Each number is 500 + 50 x the weight over its row's rms, rounded and kept within 0 to 999. Layers, rows and columns count from 0. Numbers have three digits each. The size before them is the row's rms in percent of the matrix's.

# layer 5 MLP down, 128x512, rms 0.247, rows 0-127, columns 256-319
100:587499565472534427452467468505555550486443466420543498482518512539419393466482515494545503504435599450494498526439452495515522497515529488493563473481507521545532534448490532489333435461546392
094:571479488457401434500459536439438490499502582447509498533465482474434433413474468526563505538508523533479556511484594531472534438541411474510515564593492423585513449464464446582576556499475506
093:529579504587459385540588426517489522493513442488407527451459531488504583438580538483529477477460434437573502540501513479476507535468510633569546553512546571552438446491483603429560486528535482
100:455498562541542416452450451477529554542528567452429516544508575569463519480527485454411526439515528549530590519539487429554502536539450497469538503421527530427481499477479486533536463544464500
099:542455445470401496433540421476513424503457433513453461552512453546426511443531414419355537593590536485467550536500440559441477509477556537449489512431491477416519492428583502452501570476446475
099:585584483470466417514426476518531613559372392516457524528571518512472537483464458529513574433531425545436527503596447487555566502590494533550462564489480518511644554438432456546538449457535454
101:571432494494460477483516412496629479494502580464474458488456521566488525442511575519496491446533535600545490490520576477429481474546626500511467465524505487528484506492450530548450481532577575
099:472495549487448513578546515483528485450512527547447551477561521425402541475532494456513419419528466463545429519505446499482462476486415582485518515485556479585513481537460535626554473501491457
133:429455397489461570524493407541522473488491475541505578561514514484491475513485402502489529497572499339534419511532382592471477516520492532530462432513541596442546545561511572567504464385535559
094:579574486501547564429481514440459483476353493563488465461603517489460561548486474430400487406491484507515488466583515518564509527514519537409556491553525501545479512498496444567496490538457539
093:525482426523478518520532514504404432515647519500434500516459591547562499582438491474434588546558463455542502514403510458512496467519414455553538461491502534553531483409434576497577435527481517
096:572547486438534496551565547433429488470512477519565601471461501442557510548485494521462491495457475471502473486469478461485522457478471565480511396469461496555481429504518489509504474532508541
103:607474525526549541547481543563504490511535549508544468448460517493414496480615465600511505510489543461437494413499567486467495528401534519496608484433523408538545508489639472411483600533468642
101:523578586471503443582577517594541453431473541553415530400513542587475522560450519534564542461453536476536610578574385554648509461586378489597494445499461523464467403521577447455486531570529504
101:559548507545344366514497496461457551516486544374529518566586449474497464465540537447623443409405550528503497495526590504424567490526558566457554477505476414424462520538524514518514500427399539
098:491540548442492538592631451540525480439504496425622542451457495416551512528396374516546547520564407507469478504555481422478467510491555448423428476462494510534490533531428618623486496476501469
118:534521426537512425438538451475543530551570505574479407573503570580539553520414458546543595407571474495427573543490430392455483570508536450557472463538442591430520424480446584495435486525508518
096:525541560429565490428474553482665353574474453535618460442530512448484567469484605469469552477504494506535492499473573442418643474553445572492539485472469361577569566509473538483520456435448465
090:497626587568441451383534591482528535543473501505454491437538529581372452475536518422493487575534506511465452509502523633490471424434490530499541465537509530475470473421609484514559574497547514
106:430437531427539536466577618627439461393473423493575534437541545487492480529504485442527549477457431580430478451532443450509527458496459526532626512580518469463516503488430447468454539608537482
091:524511572491476532502576469516520578524511515447497468441474548470302543428501539492487436433521474593485468516467433524470410444491462368558467445507514578523481516577641485494436475519483468
101:530588487570463493497476480456463524598501505472474503547451439530579571556365503450451465450439483454518560459511535360579533494541614500486434548497487561499480432575508452505504419536425586
092:391445443473473448383489447508457491521494528505548475502491494457563472489537504468439569371571412559481457481460602557514455542558409463447410542530476487513493432522498639473605515493587492
094:518510532507524481473518477572514503434527475468470610591530495535481498518479421533573467492567489437470497496508499500464486540524519446469422517537515497556574559472530399552488530456552515
101:466538471595535566464565504573475469549535506530485503434471509560508442481524514538512449536522548457477493570450452534522527499507495612535586501522504449511608548464428369458489491556446420
099:483525462577545489526456493533512615497530435509586458486507551509547478497392388424468495508490512475563480522554594437525457496514453514526445518502434530546587498484514447598436520444461496
096:425487582492513474512475517397459431582505490425489454463385445414461445511651520440496590486538454499482568433512444492494526560486546536665407465558473522445612464487390459472473439502542540
095:522481513497398436454478618572586506498583545503483594471542475485424612491507463517552462474545440490501491443490619542548535538553496453494479448413463438558513473499505541514507525457490473
096:485505485562493462537526449493622542494596464415479539604491407512474531385505537491582469459512581519486514471453556455500554457433501531552561494486540579544562505495477545493495510386548493
101:528573381489550505563433525505446552488568420487452525442467450531469458481447554523468533490567514550537516444519512505464539500596473550474499573606532502436493465522487462494463529504501537
094:462411500450488556481523451549491506479542541527457543460494510495562397521522525485467549557399468476526458480532515481518543453474547439402527501470495540424490631564550451424460432483508454
099:512499547557533451482477459584365527562469500514488555515546390503521494504493435495407419598428551505570568478489555514490496448485494507520450473455482397617468507500413500594435497529387496
101:527530554506508478505499556498422455450548425518533565501473363565469638554445459554439385522440501503461524443491488591537506544465554489499566467584486464522481437610540520547412509550456423
093:485467536402519482525561562540491472461515488484570462505523532437503461589515518498553516558471548399476523525484528440449526469579396549529504535502417510417451520497555498424552456498453466
102:473509390557500562510361442476490537486440517475477427594491527575526435534414560456518632488465501511499406481520570510462502605453471574492474520558459585458475503514513471516518434524582586
097:476529488411515465525441504473503543487593409453438561542508529443470531504517496535553648517493406479529428438528507440525407460473501452445523508407521542477429511514511488521581432481533456
099:519505494522497459435638465497576475498576455486497553435528558519483479484502546517487532491474516550474486472501525492454424523448518453487491452395354464425473434600476563560545507551589464
096:486509471519451572447446519529516454504534567571511528502550554501466452396499478466557504454494448506475459563467489463475558560495501548532474621514574483455474344558417458482584594516505651
095:440521519613502429533483424423625431521444500415539490352445508520552426563482518434430477487582399445512511566465393484517450498437434554453541468519451599529520529511528473460556478552530527
107:429471471528445438454535505407509463443473518428596437485472388520560517498458557575418459468524545527470437492496529488475553408487444469432509466389439492574501491540569417524501477501512391
100:519468516500431540457591422450485585511390447521573442491575533476524444576420451569581579549497492559497441461548490581508432464490471541536508539369542445507589547569431459496523580494525437
094:486420529491506547574525446517488464510453521457480477551570458513538487449469589429578432574524550440579484540507577617545509592547486483404483607519553446513430508503536480552517511405554541
184:483428472460489480494550476528434473221465496562489433446515556515554468532524548546499537522444436494528478510466479512574444502475507545508511463497457438552448543527482475487455514603518552
099:374541543450535433498419555515428524483565561405528518510545524477557479444523485466480509515510485496480489480637457594530451454474519544530436494549488518490524583580427620457486420511584508
096:501542452484553515531512554534576507467616526470443477456469517536518544450510504414534491547521449462431481488468469412487512531513492530513432643567510554526550489465480538496549372505483482
098:394492498528513500516447481532519471511474546459445448592578400487476610523469484465436518479519529452432448435562460479419518460483532505548498536449534502550476434505513527464436490413428602
092:406548557440466469437486525508454463511547466465522537442540523496500592511602563495513579535538507525537464481520508505398384433430649426450469568541524483538562568444415613454435478582460503
095:570468576458432478565498575488515518537432600638463559447588403412527489589492510474618458555595456482497508522510464514472449501542499611532550487513483455504386487475485509419481592520503493
097:541490507419425455512465492510466541426609535438432508514564503558463489533576487588513469529556440432491495485456582434512502462509559435496487564513565511508455556542504492488525529484523527
094:492459532453491501446423459489485503596537493437492425510509492451496541489603500500589522529476467569447464556577495420446488516487530506537535503501523575532527538446563545463482468491483485
092:533559452541514570506416550453500487540481547444428589450445457458389505575534423506526487493441436543524508510482507475569432464481515525604482399559563446490537540512541457514477461546611497
093:506514576472482421562501415527499467514525384529472546408503397581458534453565401496513529561568519428494500555525540458414498509427547404627562590503583537342563607571428505481412473465589464
087:473528535537567492477508483619522453503455475503515575532527433425534461427512559508446403419411530553385487436512513494452509533499509480476460434478584521557502486508538511538568445559570509
101:521543516575548478534484522549461439507465439509469608384415483420496507587500421495530511500570496515389466464433437531535427474516494537474513531395420399552479489454401485529634553530488430
106:538537483469486497447510539498496544436519414483447477454469482573515438555458412434534529534506496539486422502402492458539464565464487428480427540515437525439485585550439509547530471443585483
095:624490455476553492577580485531494558532573464549449463605451482493555564552572568495552501563513548543508513532470568416546517468532423422432493500491562550601534539400516510436504471506468439
095:464504456485475545578472408556555450575425589493529542484608464445552536507506564469514501533579473446429474581546487534449463418520543472330423503520454430480418530420495550481563512389430451
093:463511511519483414480561523558643580457435518583493503475561569539478477513469475505558503520508462438542437402456497466536497506427489544403516432503420526463469446537651550497551509517541521
094:486459505550469484495476532509433515531406578483471482586484488522546626554564503518468520486502519473533484454533494537556489330417491455524479526520483498551479572426585450570455556437502490
103:440400493421532522392540502454571458512482520502558419456506403458472509438509416575469422531517499531506526388460508485416393556393506532453487450464555395539645458481507555519618466467516597
089:483374540480546528514506470541555545470464508463493518436374596512573345563499471529513548486516474412482545431489436450498513401474442465494443452486548455462374467572523472592503478577479507
100:501472499611454509525459476564452575439536495428455516414447506519453481533573573507519556595514563467497489504451529522556491492498513598530465567570433522553438485472475528486509615520588458
098:383542499453484493502636399545505420508493473492583517531411530489410468495440531500518444414488532568464552518470509461501532587546470455501560481533502462572482425539500488417557596461464526
099:519435487419511427404571459598533541502478536416539416453517489465510468556521502587604531485510550462396491541488497585458442491524556422567531482461503457585544460451531429438540468500559404
100:483548467453540481497487501558472466459453461563440546504501463553488527539522534537448491572527463529547500496525566506498488534529422470481563523490458422496560532451463459455474566452544569
094:500606497496486456418486500549500459570489500448507530504439452474441512522493488444484496456518541459613552602565581479483476477536520526564493509508520465476486465518399491484431501447474550
099:466446457492394480481443463590422469501483435429534535486562551486493544484522477532579462583590473458518574521454532521446504537522547423464468563473529498449462528559618470506449531505582491
101:447514502540501499525570436492548435504461488495433410418478506334497511575458453494461481443425409522624410480488520488481499505492404542507471408549520520505510486492477491474480530555546566
098:518542463483465422434493548459386519536562510426438493534425478460581475493532500465404515525450550455417439459449415442528438380420620500575534455509471465486580515517379531507513513413451514
093:536442564437497454557508424490439524504457441413552403546571525471379467383547481608526517456569514524499508515471463561466504554577489533408471555498519454470515520487477525496568466438573486
100:477413537557557580522506467427548476584561416498495508540474488552505508553527494416553479412521456527483519451497523481409428508488498517483572554481397526423462603547539530437447481581409434
097:442524474476621558497474535501469492509540514552518461492474509591470563495514510526486479519569528524567465509516531591525519494486485525479435667558583486624514464440513497496529484508532526
096:544523550526507497497463518517461493427569567500460465553525446538519439537463560427513627490480525392484518497427579573435427449328523492540602517454586474536565463496481479555568474517510549
102:469515573502589558514562510467483483496490523577549437510496599508494501482515488511473551433488601448521446537481533505453419547533407451473464509522498485477453501427487514390504515457411568
101:447433453500570493506506446423393511451474509472545455588487558503554484490489501473500389496393396497497484488496520508483476505559559628484571467593395462568466399529510515497470476524460542
106:487433461577504509508521458489536468618434411481528524452501390506514507519528563497356536474541620498399479545579514542470563465521454515448485462548521500517464425554502541555431531458476594
096:555584416575389480494532448510490546378447526553535497472467494472594416543455467512455490545482435544596459552381554547459481538492542495463467436541583555499512586423525512426462470561456439
105:508545536453533377489540479483497509479519427515554446509559549524522459497504532450422465590519500531496519457469500535525573462564599366424509534436555556502450494457508476483617542464412506
099:495468465526489450561537445556500512441459473513444578496509493473446510520539394435454443380420637463486577565633447486513505480467515542464476482377464555520522473425530455552507496513536580
101:524510553499471583526550498483565441511460464554442523547382450476522438518550496536497532551554515466536510527403527424496559431469541575615459453447529535504523390520563338471496542455458540
097:479467520523488475529459493485492491462478511585593475559471471483496468361518399496534556470613508449533467495572569447454488567542537453414545563513516568436473413469410506490498467513491433
140:552576504514534513468458434610441505550501592499541577510571456552442520468502551415467475518472499523425595466546487455544572465588531473526473547478495489505480483496438464611495442518509440
106:574481466503548543482538412484621548550455501560515512483503422516518522510518496435479437438375562434516444533532455454553462480501458529552475492476440502454432520503566538487502521506440480
091:543478521483578480457540527458524587522469432541512413504557520452434450388500443556483600463495555466398422545549511485393504516544485517432480519519434431462510506541479517530523513520512490
099:469551445396518497528533549515482486489507566512465572536487458462478493468454512611481563503480472433522532553497485544565417446482493496501428520481522484446505390577455543585493489468440548
108:539502469490472577439445524515481523456538472570438495431518526497398551513483515581488514407475505525617452545511512518540484512498545558559469448502549509509391480512487513498455491490532469
102:507431382490396585477512499565514465498483498499536465566500483486507452594495439488585476458494619390516502439495481478448502517551562532466515542642476541515533551484473511495559479481460473
093:450439473519555554537485477449519572617508553582490460485540621595383532560493493528439517466507447532545432558478529416519531451533491520468509453385511437451578526497509462483491433488519555
109:455513491471562497507536514505505461521474611467517483437520448462564597511474588462492552431520509469533482447454512501457542561456494486517498591642443446492487493434513545467490447458417514
101:577536577459533542497548533585426511517508468534566415526474447553581598582511526566506474531521499450472442548550593539463613494402504480546514582505585538560500389530509495532380508546579545
101:435535566434541429406459495534477520482483528501449458517477549506516510440540496520507534558513492489540464485486484559461468616375518426484455487520536493525487602455474424497455503501482500
100:466457451601514467479518475484476514478464580575490487485514499433551504473505474533513455430545547462552443484518475528593589526596498453517462453564492501490471459478486472482487505551433544
086:507465573586474401565558532578539516576418489507504456543480523478595554454511559417534525513465541465493518497490515505459429516509478487557559507516513545489525502379482517509471581497499461
089:465492509586526566490473492442549530401505458554542560417471523430538540509479510571540499468489498467493509481438505389539440593495522520607514507516641552466488488478553502474443444564463489
100:426498527546465425509495431529501589494439413553491540527544495465547509462468512434555437491575526509613503551468571486512597471470457497532537504467477589500506499535547456577481435511444512
099:541461469474537468547439514536535496586422590508524489569456506497487451553466488432462589518507558490501525452447463540596532481421552495538398488532450509569452486633599542499597554505545514
097:529500512429472492562462592611461510529418445452550442540501499476492521478484463503498442541568530523512487534516546511504524519449466450512494570521430452452471402554548553470449438574566521
094:443583410490504445530429436475445495560493533477454477468511557437468448532509556561535450469502513533542454520489528520514463542529459478582646409509483547377476497495508476488574544503508490
095:445629557483513461493529429442554421459473446515483433522424534456419434573429443485478541590452456513514470441503487496524423564488583531521577552548555540474495554545375456476446487545527465
102:528383507557509440398484535534491474470522475410464380524553525500506513473514585486498465453590452465506543556507588591425520526507536542593546520502519481504489573559395603555526535491576520
099:454530517417547536583557586410438516524550395528485475515463515497470492504518475409509467547552486561502533522501556530427538497471507410475485438526515463485574531509443543595483520480441524
087:514452493453563490488498508436526542477517593475594530424492495467477623474513512503501611498546434510572468565433533471612439548459480497548479538503443412502503483395524528459554482520567470
096:499475565425587566534449455547532490516434412474474483474567501534518472504405544471482533501523455583459432439537555493490481509515517481500536435529585566524468544421533506532505513528516486
096:482573457503437446520482482465494465510500540528509418529540412504567507470528602506523446481511473481528543485493588443589497398492502577510594471545507508575469455559500502436529489470506530
096:559525492558441482563548555501451554565427521446442504554511504492478555568504497487513503518458556465508523450417483536472526426511490489609486492547519529445497497448462362482437551546472455
103:599484450449543524484409547526511546539475561411514517477416543549489433473501440414516536473464509557464434392481541483486442519506553437457555441475599552464553505488529490498424465454525488
098:533443471421566468508529559471507508460449473532516513525524470458492433487507521569526480495519560552586562456478534527559394487510458421500422449492501459563450450509502481510452588474510477
093:496549494434476430483542498594506452484436491495565520445552567550445468452550474512559454478491463502550507395421520485498512484523533600504595479518431540524413520522502467484475399481487554
102:565462494505482575521483460543540321447518608416487512454504448525424480540490487468544433507459500508523438545477402510551605480423446452520513533531426475474445529489553415435507520554519552
129:514540543621411504548554558603580494559517569543392466527483446471524531469561474478557460489538556463559551533563496552563584459525480486539459570474501558607469474626502473440543536447514519
097:405483502492490567441464473497463388492473456506491569448519574415547499510436382411545496594443496456481505500427543436519492495539548551478498600487504498415616480490489466542497466473473449
099:493497635514552549556480432583448494537537499535516450506496538438452483450504511424409475519488548639518497448502475457467451581411454538503515456570420507566539579452562441464495500519456488
094:400514471505464494519477549475426478514418427555567507546528620537429702548436557434418493567553471533491517617551474449489469403558570523518423528498562497489539483401634466545544641494444467
101:570452529487552536467491489558539558498533537551505507445549524575552520443537474519478525452490414574506530468493457486481535407484511450418526506395500479444518504511507438487557534562521490
099:500481495618491472478488512454491573532583528500539567483459510530549551538488559512516481476433404505448495495484460559531519341525458419551434498440508553632595496419472505506400513541545601
100:553558496596438549560518489548565495546530476481498504481416498465487452560447418493524487526408431504529439520412522551544475655533460565448475492559454537499426543470559526514487504467463504
098:518401440492485527483506520567496505596501458466577547489476451511401421481412511530507435426404546573498461466469487536495474438413606544517582575568510454533454516489465493526526398523475537
105:486552445506418520486480436529517532482487487529563427542580519541538475387472417539441457473506532496521537590451472536487469516452496532457547599532519485515485471464520489501523535432448515
103:540450499456497512489422432517559520456554573493521470515488423420524471492461454473421508578454465504478506534581456474583505450524515474488486383525550500550491593615519458599496419411465475
094:515477524566457515457492514499527580514562553482549409531411464494480564574451491497515444471452425418513555563486499516422466470491441514482503539474590483431506594575495560466459470581493422
104:532579566443568509513536566487477506490486480511534477517500495527483517513474542444468507514470499488428543478505453396464487497463438414569442419484434564485503484511498573491569481540507582
095:465474593437534455538524566554520422528462497571536501505555487594497506468579575515523571572457500470573571512554544586459528505650559494551519554475577512423515559474470510564562536580596450
100:470435472555468504538611573475502529436418515542498505453491493477604582538574527527470449546499500434478475570517556537431474473534368485447535469521488519535561484520483447450511545517481484
102:495520516468486455629527519478463568455449424452514482522548505617435445509496532586405494495547467570555509506453438547530496467472541518306631509481549411441550481407531568502517503582459560
096:485512492511500494434488494394505556449512507444455516525419507523535465525490542520556547449490526515461465492442483524565527508538474453507472519463508514503517449516566462524559422562478513
094:539560409409513584466525486551457486478490582589475465554496485380527454517601475561554542468487577428408483500492537522424485585438492423467467395503449474581476614514472491474519571551570504
101:531482516587455453563463464599434591442471484517381489520521525538563568571512437472507469570431514416543450518484521454416448457553561596448495543467436468496492417428544531601451485404480565
097:441506478477478566558489501540546435431578517584526437502487461496513496503432426525509517547605463595513308507570552577394466486575505510366552521492598542540470502560500464492598449502520466